config.toml
n_layer = 10
d_model = 64
n_head = 3
n_kv_head = 3
head_dim = 32
d_mlp = 256
vocab_size = 4096
activation = "gelu"
norm = "layernorm"
norm_place = "post"
norm_eps = 1e-05
positions = "learned"
qk_norm = true
attn_scale = 0.177
bias = "none"
tie_embeddings = true
parallel_block = false
init = "normal"
init_std_qkv = 0.0625
init_std_o = 0.014
init_std_up = 0.0625
init_std_down = 0.014
optimizer = "soap_variant"
lr = 0.00591
beta1 = 0.95
beta2 = 0.98
weight_decay = 0.093
lr_head = 0.0123
warmup_steps = 200
schedule = "wsd"
decay_fraction = 0.318
decay_shape = "linear"
final_lr_fraction = 0.0
batch_tokens = 65536
seq_len = 512
doc_mask = true
z_loss = 0.0001
train_tokens = 145700000
steps = 2224
dataset = "wikipedia_en"
Each number is 128 + 24 x the weight over its row's rms, rounded and kept within 0 to 255. Layers, rows and columns count from 0. Numbers have three digits each. The size before them is the row's rms in percent of the matrix's.

# down: layer 4 MLP down (transposed), 256x64, rms 0.124, rows 87-186, columns 0-63
# up: layer 4 MLP up, 256x64, rms 0.14, rows 88-187, columns 0-63
down87 128:121137125116177090094126134136162111116129096134104111161104139085086113159117112148122087100110106127131119131134181155087142106100120129160115130126076109121144136154164121141126133174128164
up88 079:123099054144114133136118118066141142129104143143106151124113133110112136142159122090112116147132081126121128120135138133191120113119149162122152124145105140106104102182099139092168155131122131
down88 073:168120128102108109143143121168111127165142136090110100134156082125142151106107110185127120086154133151117103118159164127118141139113129134139118160128141118109140157068096123152069114119142117
up89 107:109118121119136153086148093135099155142059108121171145121137135157114137162106104126144130165126170104125099162102129122131164160133139128142107134080110094128120133163151127156138128125073115
down89 095:157102157166130126170132148141120146111186156126124119132117099103149163116125131123147124128144097166122109130163123118150119121132124152116113186177149168117115154126129160131139126171187101
up90 093:144180117140171112090122128121127157133104146112115117108140059109091114132090142178119090105137134108115179132146148138168128100133145105122180146149110123134136115131097126130151131146099120
down90 094:159079146139145124157170169136129147115132151112159147148099157111139163109170130065123183153123149149153122147082154104150128133118136121137105100134107102132122148132128139150106160126097115
up91 041:133096181093174115126114105125102098156085094104126145106112141138123115151135114156095141110116150128115164117107099170122165121143142110128117113128142122098117154173109136175142175146161127
down91 066:165075134146124150139155137120107098137157124136115161146098156109113083143115119129112067118110141124148097136118128115175128104153089140107103112140102154107121096149102134137178140167137097
up92 090:111141111133136112088130120146099117144107137142173143192118153097083104120157140146151119121136174117166108112131180158136109131111148142153089097103112116115128158090152125118084112122118126
down92 096:126125101137143109163110161115119129121118179117102152112128174152145119125107115123091093126140115141150150124163089105165149161124137118135123099132170153112116118179103190127165109150130098
up93 099:135123173096061127145118159159121155181103141126125131086124131154125192129136145090142146124118158153138132107103106135122111109150105151154127178114109160083122144141114136128142136127122111
down93 088:114146113156146125154096100130141142092167120125098086126158134199163132126115145147153112112165107126178162145142144112143122127141086093098140149122114143166135131110120149159113105135160107
up94 098:138132106086143130143121125121126097151174074147126128152122152138127147149120122167105146146154129114098142087113123140117156068141169135141084132168167138126151115166149109125177146142142142
down94 091:134129132127128133111176126159083137151127134142152148125148129105162095126120176110162105144138105091166129135132122073136137093106136122166170115185083140114126112139100083127123126109130152
up95 043:133119177121140137146154086095102121146121140138164113098170152136131099144225148135149155121119169125139143121138109145123116111133176093125114112146137123110092122161112150122129137146123111
down95 064:157138128143077142132159133134136138073151164151150121121143093109093155099088114144143093121107125167193140126164165103122136125129084114105125108141114109161133129120125124129170108102116131
up96 094:149118118127131098128135149102122122149136159153160119109133121114149121164146066149106166129142105157135162125109143176156139160096170131095090132134149170114159100108110143102143106142084110
down96 092:139125140123160121101114138125134094111101123129142119135159144105155108123130134134129080131121128131172112146127118112130130190155072137152111163123149100171100132152134125100049091123150127
up97 105:116141123099177168142112116112132162131129128139111120087153144115117139133097133138149134108132112104143108127130117122111170123124168147092101176144152154108168145158085097069161146151096134
down97 107:113122118086149125100147122138155126111105176119125080150107117154135103128131115096073139157114130142136151133128130125118114136138119133113153130105077120140149136088134155204141120174154089
up98 063:132142100160079161112099121083155143094107109120110119118149089138147097148168142135126156117107105107093141138133129119137139111164149139114136121123103143139117074161136126080143164173095107
down98 075:119144151075141149139159133134140132128157113091090138109122164134145143099079115163116124102192132137152105118126119106168126169131104109158103187119124135133144133150104140114086136139107124
up99 085:113085132094138169169113124150148093155136137158119127162132136172124137130102137113155113105123135098126141157107165184106141153102111117148122120133109084142095130121159087142165133089121160
down99 076:126118105119114160135127099100129180108125101140079141119141133133162114098156132119063092138148136118125125134107096116123156140112122107139155096136118127121088155114079166115137116162097180
up100 094:114071176131121131105102125173180124125115143168124127123177094112108180110147148122090116126127152089138120112149115160112111126119144140149155162136114136156107122115115104122125151092098101
down100 084:113131149158116145132124052132121115138161152105130112091121132137148139115101121085143095170095108110127138156167150143084133185128147147124126122120130150143116093104114122086125150163101115
up101 111:097097179146135097144162124134139137116144117135114095106124147127131142136131159134136150117114137133175117102092091121089141158078173104172113098150109113174116137127143106102098091118146149
down101 118:098117111130187096127156126109103143071108104109160124091151113135139121157104096134120130096091137098150101122138102153085135143119126132112170101126144141184107098146112101133134103142116108
up102 071:133064117119122088166095146122115118075114142116137136117104158120113140108162151076103147145145128147153155138093086107107136096146145099097111119098118127119118130140115125132095115092157165
down102 069:169159115107158101101184121128141101162089103111127133152118133154119153095124113133149099142166143121135123123126170099157135148104119132134112152117110096180162154174103164147115133120108146
up103 093:111103153111131111138075116143101119113141111115156140098154082156098163107135089139143123112121128142115171120140143159111107145138157128121085134116156137093112142099158126162157112141142199
down103 104:140117115123087121103134179114172136121143125149114093122112170053154099136133103117143155122115091102105140143129159100151130112130114138124127131136103133144133110134062116091088136122150099
up104 066:084062141107114100147088130135132102145139181112149120118115160081130170127128115131120146141115106122130121102125122175147119117138120134111138183150126130160086096163127131085157128127145128
down104 068:143170130143123151102123093124109137160141140106114124136148117160107126120147156146146139136166185133148153161134109150135177127133163142121126096146156148137163160058118121150117108104096092
up105 100:158113144088098114129121162105122137120073167106120152070140110071131149112164173076166147143135155122113125141126132145108134096100140139150123100133088144126152149121125114142139125139121110
down105 089:118100139114160136060156115130117143106129113141096159140136141107115143133108125093115122116165164180128149122119113099162111092170148108144094166116106138120106131143145146145132069120131090
up106 094:117092143104123070078117123129149136149076158125122130083145107091122114122125171107135135132116181165103106107150080158129143099105113114164151142126141151116116128139145135132130121109166114
down106 099:137134153143140137083139134162099120101150110137141104162162132170121125139143114165094127148167094130099142128107127119160134195157179122141150133120147126106112142135140092096178115104143141
up107 106:142087124142161123142141119127102132134090123103149087096138142083140152154179093131152131143136152106124094143096130147132134155163109131128119141123096111205135099103131091114134101149140151
down107 110:086120120171107125143102153150114159098134083141137127144152118117112082094201152124116165107119084140150106144118148146124121168120156131122092106103131103110133121132180140132113134114150125
up108 120:115196095145159163138127102138134126119082096091098097153107134155131137133135087153132118126129150128102147105114146126118136096157165154109155132148134111154137121138142097099150155094073125
down108 110:131136147168125093121119062105109109130104105072139115107114119149126138129118083112151181111100184170126096144105148140130155137121136137138167098106119120135150106117151117122131138109090135
up109 089:111154106152092130153098109089116124113136107089068117134150125133138131093172119145150139150101102114122179137136154148134134124106121116138183108122119144147132105123100125070138168125093152
down109 091:160126143154153125157126138135081128151154087115103159129154124182107127142164142105105137109124100126150107068138171119149123128097099089141136126137148128097109125092135093153123099144145092
up110 087:113096107131152121167115158089146136111138155137134122101138118118102174170164125150094163109139106111091131096110122137128127110119138115099137113118127141109163126154110087113178177150088162
down110 154:099132116155145130119098107108122103089110134136114118121157125108141111170195126111146162118101114113155130102153074177146116120127118160085097119142147163136147088135146105114154161128148134
up111 102:151132117092124126129132125137128139160138118128101110083086129093094119150091120117108171133084088134135145138113084143132133145115180096117113169116124179130121147178098107094139145142148123
down111 090:101112123156127111160132122107104089115128126119135153101171111146166153141160173164134097107171147125143129111164159127156126144138101150124133114174139087117102105087163130161132101136093138
up112 096:086128126074114121142162125176154149111122116104107110154114175108113105194140150115127158115120117096118161149165108136129156140132159091173116137115110098159113143109108121130146134106130144
down112 113:143144131130145131126103141105127139094134143129153089124127152148094121151142083106180110137122129137178140108142137146109093168136124185126103157124111179120103114100131121119098164163177136
up113 077:102181144153105153110103140097120153111128144142176176152148136115139171159138123121151123127159112122135118151147136129159089140152116127080142096129128135101136098104105185126136170109100122
down113 076:101116105132111115117117122136117167128121112148094114116153128191095091133102124144119143170080136162109123164123071096089115140126113144131109163125144159112117146163090112103102135115157126
up114 121:134132122100109133152097102123111121154134110129122114129129123076102108122151151085140166126115173133163111088124098106065126171133179135146141157140158150108119160125105118130124131100173140
down114 148:159143135160137104133155128112141132127095090127140162137154096097069116120122121102164166140095161146145089124143089144125147087131167129137129107127118146148151165135170134120084160142152120
up115 105:128126137111125129119148150152146133120120108094079108122130164110143146178074133148102151137164115121150144113110097147098106068191119117093107126099118138152136145170115123139090125127124116
down115 091:112154103141155086124133065141112131128122151089138115125126103184113147108135110137139105200107140139121130143162168133128104137143117159131113132130168169165146159140127163138122096119111122
up116 100:106089157115135113165115107143152109149128131119088070134136102130127159133122077131167152106105087106067140117146136121116134145126116127098112157122126161155175130125128094082151140129118125
down116 103:151126104109105146102158128111101153139133154095143175123095121128172075103112146099110108133129169122165107120151140147141103095140131106123153113160172099114116118118115147182090112127127155
up117 097:116165121106095117152158138111085150174095135138100135103146121134103098156102148102150122149080136140121143119114120132113145089135094108156166160152107161147126116141067154160120151130113126
down117 094:130087165143096138145106104117090178149179135123145126098125174106098117164131139154127101100153163124116165133106148134118175119131094169104145163115137129167132105133111130129099144134138130
up118 089:129140138079120114106151145112143098141126135165107133121116114133129087135142119052171114118118161105156130078113158117103119178131101129159115133120119152106116122176100145150126165126152112
down118 083:174128107155114150131101079181103119114126119131129139138115138163151135088053095153084104110134125140120128164131130143137093123163147084133147117125127106155138125112123093097107141136134114
up119 078:125098135128134136158101137125112110152129134151148105123121119068129143127130139131147132115099106093151118108135159126137111118143132121151146157146164183156075150146089080087107176120104169
down119 097:088105146171122149129106151088111138105097138125169138088141140083126156119102163131116165114126126113138136087086121122137134072155107136162145135150115125137101139153109094108123166107094144
up120 104:134125141131126125098133127106142120157095139117103140096125076146141157129145079109133152139125105153127160124114145138144132183150128129096121182119152123092140147198093130107163169128145148
down120 086:145125110141114125131132109140117095113132090122126129159064134130176153116124139145130124105098141117167055121146155131112104121153149101152118120102101084128094128108128083109069125129125126
up121 080:068095167115116095123135114139116138132130155198091114082104139155116134134162099122122106154099131162135116116120150147150124136140146144135128175147143117128110113129130136146166130110162182
down121 082:161178094153136147124127081109117132126139119097144135145104082092113141159155135143137174182162123123114103111111132109104141087150155156133137109141130103089132134107145126148125091089155112
up122 100:122145134124133105081126092132160176124122106162111125142121080170116115151153111138131109119121100135138136078104150167121156145118155125145195166129124126160127156144084145106153139147117130
down122 088:174138134127119136158161136134123122152150173134126136135126142131179165111092146150133172130130137164104119099133138150122114118191111153124120114094111114090110127128146084142077142119177105
up123 082:124119127082127169110147085147119136122112161116117095101127137116149129164131148131133142103175116138141168101093140167149092185141085116127102155145150154120149120140110082168112134134127117
down123 103:148141123129128164143113118154141168103133134139101134092144149154132115143126089120145182113152118099099149100111176133124173097162162093126067114120088126152121110135148126107118161141102139
up124 104:139181113127111114117153100173132135077101120124122137131138150115129133163105142103136132082135140122129180159128120161161137095151131087090155115128172139142151121095100152151157139151150099
down124 097:109137135165105104160100149142143140142062112156154138145126115132107179150126116102152178120156113140136140177122106129139130113132135144120130150154140157108061121138164103121137167104133147
up125 098:115109113152152147072119123103094120144102164147135144113101120110081085133123124085137108137096156160142138119089141127123102145139125122119162169125098144120093135184123108121114076128137150
down125 093:152125099096095107101147154152155161103156148102121121117145158121172142122121123159126146079174130092115109141143109098157139113147123112101105135124107135139124190110103144100115092163124101
up126 090:146152112110131084133153099114142130127158132113159125101192147133143115159101130123139116139115099105140138138112116148114098159151146103145086127159075164181143142138104122165161117129083126
down126 104:133117114135113118114124150140124139145131175113147172161106142139113149094162097126124123113130113132154117176140154124190153096105125184135168132115188121152139129177128154136127127131129166
up127 131:121080139134103098113111138123106156132125124142144143132097164112101114179119091142089173129090112132132140155081061132129146166129165106132136108120120134144086107133091123109143105129142141
down127 138:110147144114082137126145106109103171139155160125149119086134111170128101145118145093154096152105130121143090138127124135114108104135152141145101153120142092107166114162102112072145167117146167
up128 084:102119155117141136088153158140131149107137113151091099115180133157123138096097142178107118078118147131154128124116095143138133154136129141140155153136121108123097110108117062181136131150158134
down128 069:131153156168114083092131141108130141146171168125122090151137076100117122139131128099116139161129120142105103155122130136098119124066101111138117122103155149136122141129150135161171121171086111
up129 102:126121143126109095109105137133138144159067146129151116135146123153136106122109135102129144169120146144130105109137141172125123079158123122191156144115127079148071136102155098152103096142109134
down129 097:152165120104136169185145100132128144118183150157144129110130140101136111142147105103107144121138099130134123107107126110140151133108112138121107142098137110144163131182177169113077146150165128
up130 106:071116120142136154154115091148176150134114178134159138135111139160071106176123151136125124086154156113127138131126126132122159181138142114112150131119141096175144142122121133124153134134148093
down130 097:121155183122136097106135126098151123147143128125158142107118129085145137124053142137118155093129129106137110123164116084164149147143115086177142128131092127115138106156100114148097121147143103
up131 124:145143138107110116126113183159142124117111132144134113105098151127093157133135165143143146115092112126128088105094090160060123123153148129121075181131149120129134111160137115114089145136147141
down131 122:146117115148157105129115111142123122149085135161090131142140128105148160145143150122153099114131117195114118134097099147121133125111139123116110122157097112166098088054104156107159101102137135
up132 100:100125159179132128129136119120109125123103131145107101134160149137154165128118075125154110126101125110155147114124123093145112102139126148156163128173143119123105079079159080175153128147102122
down132 115:125159121131140129156098087131124132066138133116151115128161086153166097099108116150141105105136102147164092144098151136127131148130158102160086107111138194107113105095136142130149137129125121
up133 102:122181136106134111115150094151121123132120106126114111112182117183153088167118148132157116118163157128130132110155133126132179132155097155171115105145135110118131140093138162178103131137115109
down133 086:140091131115143144170132174126131183153138170139155162142108118075103157098131120145101134136091146120111097122114110156132084144132151124088130153127131143124125119126123107083150149158173132
up134 095:134103154119130113156103102132130066121123137149142094110135147119178155139128106131153151129129104109147157071122137088098133131118123141169106088105112103151180097121137129147110168104150106
down134 100:127146126125117147168142125121129096074168148108111108109136169153134180115101135158116140120069094133075166100126152123121147126104133139147133098121089149127112115122097127165136165136135145
up135 097:107129131107152130161140149121135175105149108103115094096149145113099113107159143134087149117153119129082135094177106139122148154112164103085095148136154163097129122092107116100140147096140139
down135 099:102071152127144142131131179090154138116105121074168110115107118099141130090103146147106111143145123115186115143132140134146136125174147144139135171152128117152138093150145138148126157162138104
up136 102:159137153156092164132092077107109072136135129093160130156138112082157164159131127154165103120137112101108134102131143118135101161141124108151113139124130098127124100112151125159142131084141159
down136 099:158111117134142162160124140151141063108064103125117135137130117121133165131122119130141168097090126120094117132107107121108156096106150157126132110132140153133109097133125057117157124130090152
up137 099:075127115094129097107132150130114112108089140132102129080151142173123120140089114111149114130123066120158178120146158153147099122108098119117099113134140119120094127120106174115147156107155128
down137 094:155142151150138132137109144122148129108129099145179109163116127083139145140154131137122144157114141180123102143113095100113131155112156135202140139115167113141144162155178148128128168105122135
up138 097:145076135137138137119133157101159093124164147110119121143113156096141091146157129096114139164108115109166111129104085125136087170171120152110126128111133112111079117142132080137153149144148155
down138 109:101135075120131135124141131098172151114082128107133125159160134125132087125078125126146135078103164091117113143136137085147099133085070120111117135123152118137121149127141132136123125168096152
up139 112:130160150162102137139101148093142142127130110120131094196109168106197121166120131141142110106132153115168150146143098101136121126170130107147121103114164119109136127124126129138103146088094142
down139 122:118172132155126130140108149140106061126148143140132090142109136110140146157123144157148126149135149146093149154154099133141101075159119134148119086145170149108173098138119081123144126108099119
up140 096:131142143158084105127124115123115101115128135100146131121139138112100121164172103117088181171168082109129121129122094125120158142124129134150070117098117086082117142165153132154113123109126118
down140 088:121173121125151144160127084106127124125144145120088128123109121150143169103089144200085098098149170110110137121165156112120143120124104136114162163146127148126117148146104113160116150100136144
up141 065:104127092160113151124075090110113140095129143152128163111134099111106082149154123120152089149110122136175160152125110161155103135105157131100116120107111122102111091168116129082150138113114132
down141 083:114150088113126113126083095089102148145114144110104127109128142123103092150172101151136125131113080137148152104152071150159094094122153105115102122155154107117153114147105091127116154139113104
up142 107:091123137149121156174116091152154112106150144119072093139125143117152116143136133136177143100137117143117154130116185111116102157115131147097121148113111118123146130137171088064123133095138134
down142 108:139117105160165127125169148117137149149149137071141138089081108132095157138149162121087132158152159146108141139117138154103141119170125131141131151120143112154077152160098146149133138134085139
up143 100:154117143137134086135141105175100161122135142169135130086152132148120124153099169111166133161112091092141112150084126140147114120156117106116133119131107102156128092150090120156141163092161110
down143 099:149118133149115120099095141166104147145151103100121128071127078107128155171150165154104144136134159098103102146087191118154143112117136140126101121126125095093115134141136144126154137154103120
up144 101:120161150137120149144117129140190130110148097130134092136156144102123108160165151134152140117082169101093091107119146141122159147129133189156135146148158137117117106112175130109131150116100105
down144 112:116125120133125166143116151119164087093171108130083116096127148098129110131139101156167132130184141126096131151148145143107157131107132096161162136114169123145133099120143139125178081114114146
up145 080:166161131121131121077101079136091185128154105131119105086126132153101126132115114119091149111136137093126161095098090132122150129119143111088137132094121166134113120145094156105134124162131153
down145 081:133149109147156121130118132130138085138093152083167088118143108122160141118093133141150148129089124082122088157111138107134120125155069171113087112144124114102121150097175115126134138106109122
up146 098:129137110163096108158103110145119132122135136143099099096156122148102128140157159173103147077110115119092175100123128108103127166130134144111132174085119178167143113123126133126148145166128115
down146 119:085141132111157157160077103117089163105086169140139129120173118160135141162139142098143122113123112145144157098096126095105157136102142127150121108132159115082141086107126113120158140118140128
up147 101:127156116117103125161097098133134123109107141132096142101173076166127142100134168136134100097126161109124153100149147162128126128102152111127135111103106143144178098158126167152160148089147100
down147 102:079116091135138158084155104127143131079129114087121110171125167127090143121179132129137152133123124120140117164101166122126120112123146164140133111145164125118144124085164106170153138096120126
up148 096:108114156127131124137088129159101124166103055093112152150112111144120135145115102161126131073186126148135106119157129122152167083158166154105142125139125109147113134128124118119130107119113157
down148 092:113175089099101110152152108152109156115141108109151149135148134138147133110124161130132098090106153129134138155145176129151127084167145129114109107079116117126136126138081085120073159131137129
up149 092:137177163096171145171101105100152130123122152160119164115140095127080143114126168127138124148160147130127135103122098130163166135114166103124099123125115155156096106133077118153137108134123138
down149 093:148138164123151145145127073103088144114128152160109176170158110167139138116111153156119135175130133090138106134112140118133155119101086119121098139102136176129114156099144153127149171132125132
up150 088:074123146133120118124106100113141133115138120112155147144138127118121169142125091146101131142154109123120137099124137101126031127165118124125130125126112127101084102108151086108159143099174142
down150 091:120138144130120139140141112126179147138123120127095141129099140142142126165107149142141140105114153103132133110148139128077083117113113161144159163072093135142094083109100104131194119140162120
up151 043:098118136149129123131062164080148101126120127098173147164147115089130115176150110128130149116158111095120126086124113137132105087152151108107149121122140106123149120092159140135097137086120128
down151 045:120134160134095119076158066112118110126121136113143081100168109101128110137150102152147110064145128102154107144103148113118108101110132114111103114160116130152122139142117128131125129171110078
up152 101:116124187119133119192102158121110119125171102090120128130095160128116169137110148122142155119134074171173150134113109114126131142139109131118126152101157126114092114123129118094117168138145099
down152 090:104128120095145087124077126104101134133078083125137154091115113162123171097135136107161121140130145120131132153160123099101179103093101115168150138126144127147139120114133148151158122140138083
up153 126:108124154121118130143137141153140146150155156134148137102122135070106139125180126116170164123090178108117126094143153161127111130111118128127112156171173184106124138107111121123134117122168166
down153 132:119099156084112125099155138167153150169151158122144143098135129078080109135152115149135121126135120096116112114133155120147116126138119154148091183134122116101153110117073125075138116115120151
up154 090:128140128121082122146142144164126121160068095130146075121110169092155105144133113158161123139144113128101123099134148124151100148146121138148071167157140147138106097095152128157117146118111140
down154 100:142140100144119121109083146087129113173102092109126159110156111123153095106112104108103091120163144122127134151090125073093120127148091087100093118131110116125121146156119105126104110092116106
up155 087:143118174089110143146110161190116099124170097109147148178118173126113177131131099157123157103151101121133148131121137133101122153154145161137096138120104103110107114123146119122112113113127169
down155 069:141125095103138114130129127131128156122096154122077123101145146158092117083123161112127120155120148119104155136142105115128127149112102143177152098125096170159127148171069109144143144165106100
up156 120:122162131101134107122161124128102142133119110166177147115142110139111080123093116152178156137110101097159104086113114146076124133139121121180112130169129143143107128105080138141111128130149153
down156 112:120121099146145118117111148137140111120126106134075141118157146139136172109103111150113144154153127110105147140136121128157157084125095129112163108139143119142127113191103149149166079090107070
up157 105:099113149107147124176147149153150115116128085120116091121099127128119095149159190102112173129119109147140098115131112121133124125124121193116078133150122082118116114146147110145090119132156147
down157 107:099177157130195161136164147093133137097099169102147117159119108171098106159122141115165148099136110148143122145142140113152143151156111150138129128123160135167136142114136129170121110137139152
up158 114:135093113146160141154107108147136175117123107158129087111081158114100129162154110119136117132128189147111124135084108136104140101131127126122146145110129140139124097120133132101141162148103205
down158 129:127128144147143146090099090115159154140108130127146146153109147103135135158158136158113092159110106152154111150124086138151162163108173164115133148088141183116108126167138107097137120158149123
up159 117:128159103113178146119133135159125110160103088107111100156102141151062116124121155157140098112130157150126133118127117124110108131146131142138106164148123128048153131134152085093123117139135144
down159 117:165139099131114097109147133160137120115113113130172163148168138103100146173133142102127082103118115129154163132097129158155062140115129076119122116124107110146146099134163135167113123138117143
up160 096:107146088102117146143138150127110106157148099102093096137169084151123090127129150116139122098117150124116149096177119117126096093134083127156140144142135079119165131125128144157129168118098162
down160 099:165080134141109149139133134126123120120194103107148102161159124163128102119100126138118089133107163143122128112126139152131141108131142124125123154089117117189119088114109126125100122189165104
up161 094:130136125101163094165073106139135105115104109103113090118141127108136136129096141155132159144105174157127146126124110101117115141100140125142126094183176131121128188119114081110111128109121150
down161 100:117076131134101104050107074134142143111170105137121136101162136127107099114170114095135096125102150096117117131133160100154129127144107168129115141100103127144141117126128141121127118178140130
up162 118:095120109104127131139151128096119078116081102081174134128131120143116172125139119141141177136107127103135105151119132129149133144129093152177099123118120069107112124112126086145119114115078130
down162 100:133117136139092128184149147093099138110138129129082097110115107113138095079108138093112104115098094097156122098136162130150123118127113110117157131138142116113148138098096155118144182168134092
up163 107:112088142151132150147122141128122113148133137091159121139099131155142136137157099127114162207105133150113117116099120143145110079133103151167097155136104105124086127157153089120161155149110140
down163 108:146136144090145163105161095096111150125139133145109128137114128105113100141120137117146152102138099088178130126145135099143144137093134141122105150097122196144150154085112162105079097115128104
up164 105:095140111144149137114135086123108138086171088138143099099207087078169116134137129108132149140115112124119136079128130098145105152112127113142100131154113107113084119130127132147132130129139152
down164 106:130102131108119080101182120128148089123134147136125166154097149131063134114128074121113139091118151113108113127140163104146104137137155119157142117134134164137157099101125109139142110104078113
up165 110:090162131093152148105114144132125112145089106140085114112144107143104085127119093106155123152121130156159130060148097136150140129137164111135132154155142156108112173136130152132154097166146122
down165 105:133142146064120127122132145102130131162108121132114133148118110133135143142103174159122125126102109075134137145083135116080139099091090149114151118134125093139180125137109142146126161071113156
up166 085:086143142079076096142122136100124146110101122119145169130132112078134179141170109111125141112146096109097171110112135098136120123117122142095112087110096085135136139111121154129163142143126131
down166 086:169119117117134118085145132133137123128133130132129108141107156132100098127032159140192123166124126166118117120108120139116146119148143138124131168123127159106114128128127162141100081157148103
up167 086:095113112141114117151140133122115154139124123145145138125119182084158160145145079117118173145123137131136119150128110118099157093147178122138132130124176159099129108174128102095161141134157176
down167 088:144144112141099128133171131150117138165090158125124185129118097134139153118097145127109073096127110133151134146103152147121109084132122128124145132097072110096133170125145110145153084125140090
up168 094:128100143155170117127098120110102167116132134145162128130107102095128114129168142095128116165129089136160107171110129173134155124122144114097127166124158139111086096150134119115138183140154167
down168 103:159123103080104111153102138135110112100085147053137123131133108128115119140109128122106123100116145135117145092141155102163112080112135124145144099098090121115159141125123100143082114139095093
up169 121:105080110122116121120093109115158133109132107119144122106178163099153108128126146138135148132092156170123143110112086096122128119132137105142115154135153095103124135098199085125088091124136125
down169 131:083127141121120179137106124151161123161135128114156113167125131131110138137166123123125156141126167136151104135136117171087143131145117163145119121122155110135082098066123119188095147119157134
up170 105:113123122119131140138125180129120110115086098125173147114138114103153150145145140135139129123162099071148159119130162192076131131123142129123106089145088118160132111132133141171147104130109093
down170 100:148144063147077127148150132135132107117113084113107123101167103102140114107141137157137123146173116089090135126105160116133140136158160111121127150106135089153113144134142141116182092129149104
up171 118:132110114138151152154087122119088100137097159124129143135210083104147126111122125154120135097145135144143148115135123133121114124114139174105103106135127136096127119087183159139134135125147182
down171 125:147143109137138121064139172134135113158165151141123120123151089146180134179127132132134151110095161137153103125157126149143054129132126115117134163138129141122158095136131151145139110110091114
up172 100:143109110111122124054112106121128110110158174148179142143132136122079100153114126155143190137160120117158122097093144135130115146136170118126134152111157110134114114101130131122090152123156138
down172 117:097121099081143118109140102136161116114097100158135155189152173127119117138143093127129125113174145133127102117125130125106156125117154137103140106107133136114126134120123167096130111106096208
up173 088:150117071162110101130145138091144134091121098153157118108135143157160080140118126122085139167146111120115142139108123155163140101139131121131110097120148105089091100161089100128150144122108096
down173 085:109130163129118155173139132156134118162108120148099122141130100126149145130147137156148110109106146151121135103122174123082129208092154135136142185140144115120113147145127097116120112107154175
up174 090:101152119107169126153136141074127094137128126111140134135115120154145121169127147139159094142109093129157159104186119121111103114161126148144145130169152118125126144088161151113147174116177148
down174 100:140153120148123099109121131129146107124155186161103139134123125124135135118154113122050149097105151159116090169124113177076108126140129140132108115130150117146145152119147145146153158153083139
up175 104:128157130152170106109106127121132111112097087168124147155155128164114124159068100159121080118147114137172144125138136128120119087171165135102156117154148121135124117132115151117103098129133173
down175 099:149133146099149141148098122122150161121118217119152173085143123115144105119153150127113147163117126093127156142147158080156119118130152108140102143126148138100132127101107100106135130100115161
up176 092:116120158155138159177135164115104139105148114131120102153120122136151134149121148163108130090096146119170131127099109117091144113129166109109089121085191138178171128106125124114120129127147101
down176 101:148101141147132097164137152151126117119107136145126146163154125148159159136137064129146128089102114135121135171166081142109161133106143129118110090167103144117133153075126123166149134117094113
up177 096:127134103131157117142047117147121105142126081130082083135133147133144076141139143129133103122129139151136114136121147107138119100169125146180102140137137100136138139123158106128171113147082100
down177 095:129114095110130131115094091163149151161164139177136157105114139090121115122137124155100165146122142121126141137070101144143123137111121147111095131160111100097127187143163140085133133100109120
up178 097:068098141160110140137128076081133144121130128112134155127144123117127213089158106144125130107133133115139142092120148162126125147129148127106119125109123114106111135111122126092171160113148171
down178 098:111107123143158124175171147140178115151120097156119151170141111118159155135102140087172142091151143155109126150148174154146138099147122134100109130164141119124122144106137134114183131151144123
up179 100:140129131133118124144086153122149108137125126126100119113145126130134103172114103171127112178161094128131111126131124162138140129191156125137118141160146107172107129109112143117141120199065132
down179 089:107139111085111100116186074149126149116157155116174155163126107117081143139122141076148132125104144099149136146145154144132116116104113169149125138120119118097152172136102151100119128134136108
up180 108:090106111125138116161082140141144123154121133161107104087129157071118115139133113149135125127147122139155087114152115139142136146090139142164150143158147184123083130152132083099151161155139118
down180 105:112136166098091135135111139141149127143094153100143110121127070097151125144089116119123142151149100083134153093118128117099102046102144131076139113142126138127137105119133126096119133136101137
up181 110:142100136148073156132103121131097156151107111162137132176145130172151155154098107147161160133152118098154103124134098174136117145123145133119145135125127134179142094166159156127139151140133091
down181 106:127091072141096116106161093116113125142111106107140106146107121137109119088125133106155135119164139101104083095131152121111146111141127150128138107155172143117141133151143131114072142064112097
up182 125:103133140127132139136110088131116137131130115087144139129148141173150158162109078120096167141103090128096196146125148101137139148151137095116087137094090130139116105153118127113137135145096167
down182 103:146121067106159097109140129115138122121136165125133134109126150112093085109154164145133115129130127129139110122138128176123101093106110168151135120171178104116181150094127133138167095109144144
up183 107:105145104150158158166161108114105115135175130146146090134117116154109138167133095159113161143142131116187156132068100121135103118140101121118125138115158130174135148112108117088121093121136125
down183 107:115110146100103095098112155139117123112132161135095112113165131093116168139109150112112072142180146110147164200115104132145119153139114090156173121133137138111116125150102126101134128127132124
up184 115:113146141080156102102107129111135172106160149154120117130155165150118115164105145093125134103109139128162158123122117134098126122108125099121150083129140156142113112112101132141078092113194156
down184 122:128133102127085144068163144096135120161128115126130163120140137125145109105149095142175136134136113134124162096137155077126112152107138096162122172126116163170127147125138129100102142145077115
up185 095:127162110142153105087125160109100088094124146142116120078090118122092080124196102125158126137144120145137152133098139117118143131156104123149162129143129114130117120098087095151113153129089125
down185 096:149131112149098113129160144151123096096114115137152098194108142166126132121147106131164114154129113129113097152148069123106105155093132114157141117120155102125141180150138095120155143107153160
up186 107:125178094152161128113106096141126117155112080129123135195162113147110139153134143183150123130178152160105126128162144115142161135172153137146153153133097102130124144117147143124124129128102124
down186 091:120081149057119103148132136157112132123151134135148155124141117103123126140138144086080131126122150136115148126103109124142076131102108108113125122107081113174108108142104104139136165166177141
up187 101:098124126090094120166124158114152139139093132119087135155128172137141144112146109144164131124112134114137129124163113119148103175170123126143102183195141105105150120150140093122156149153129139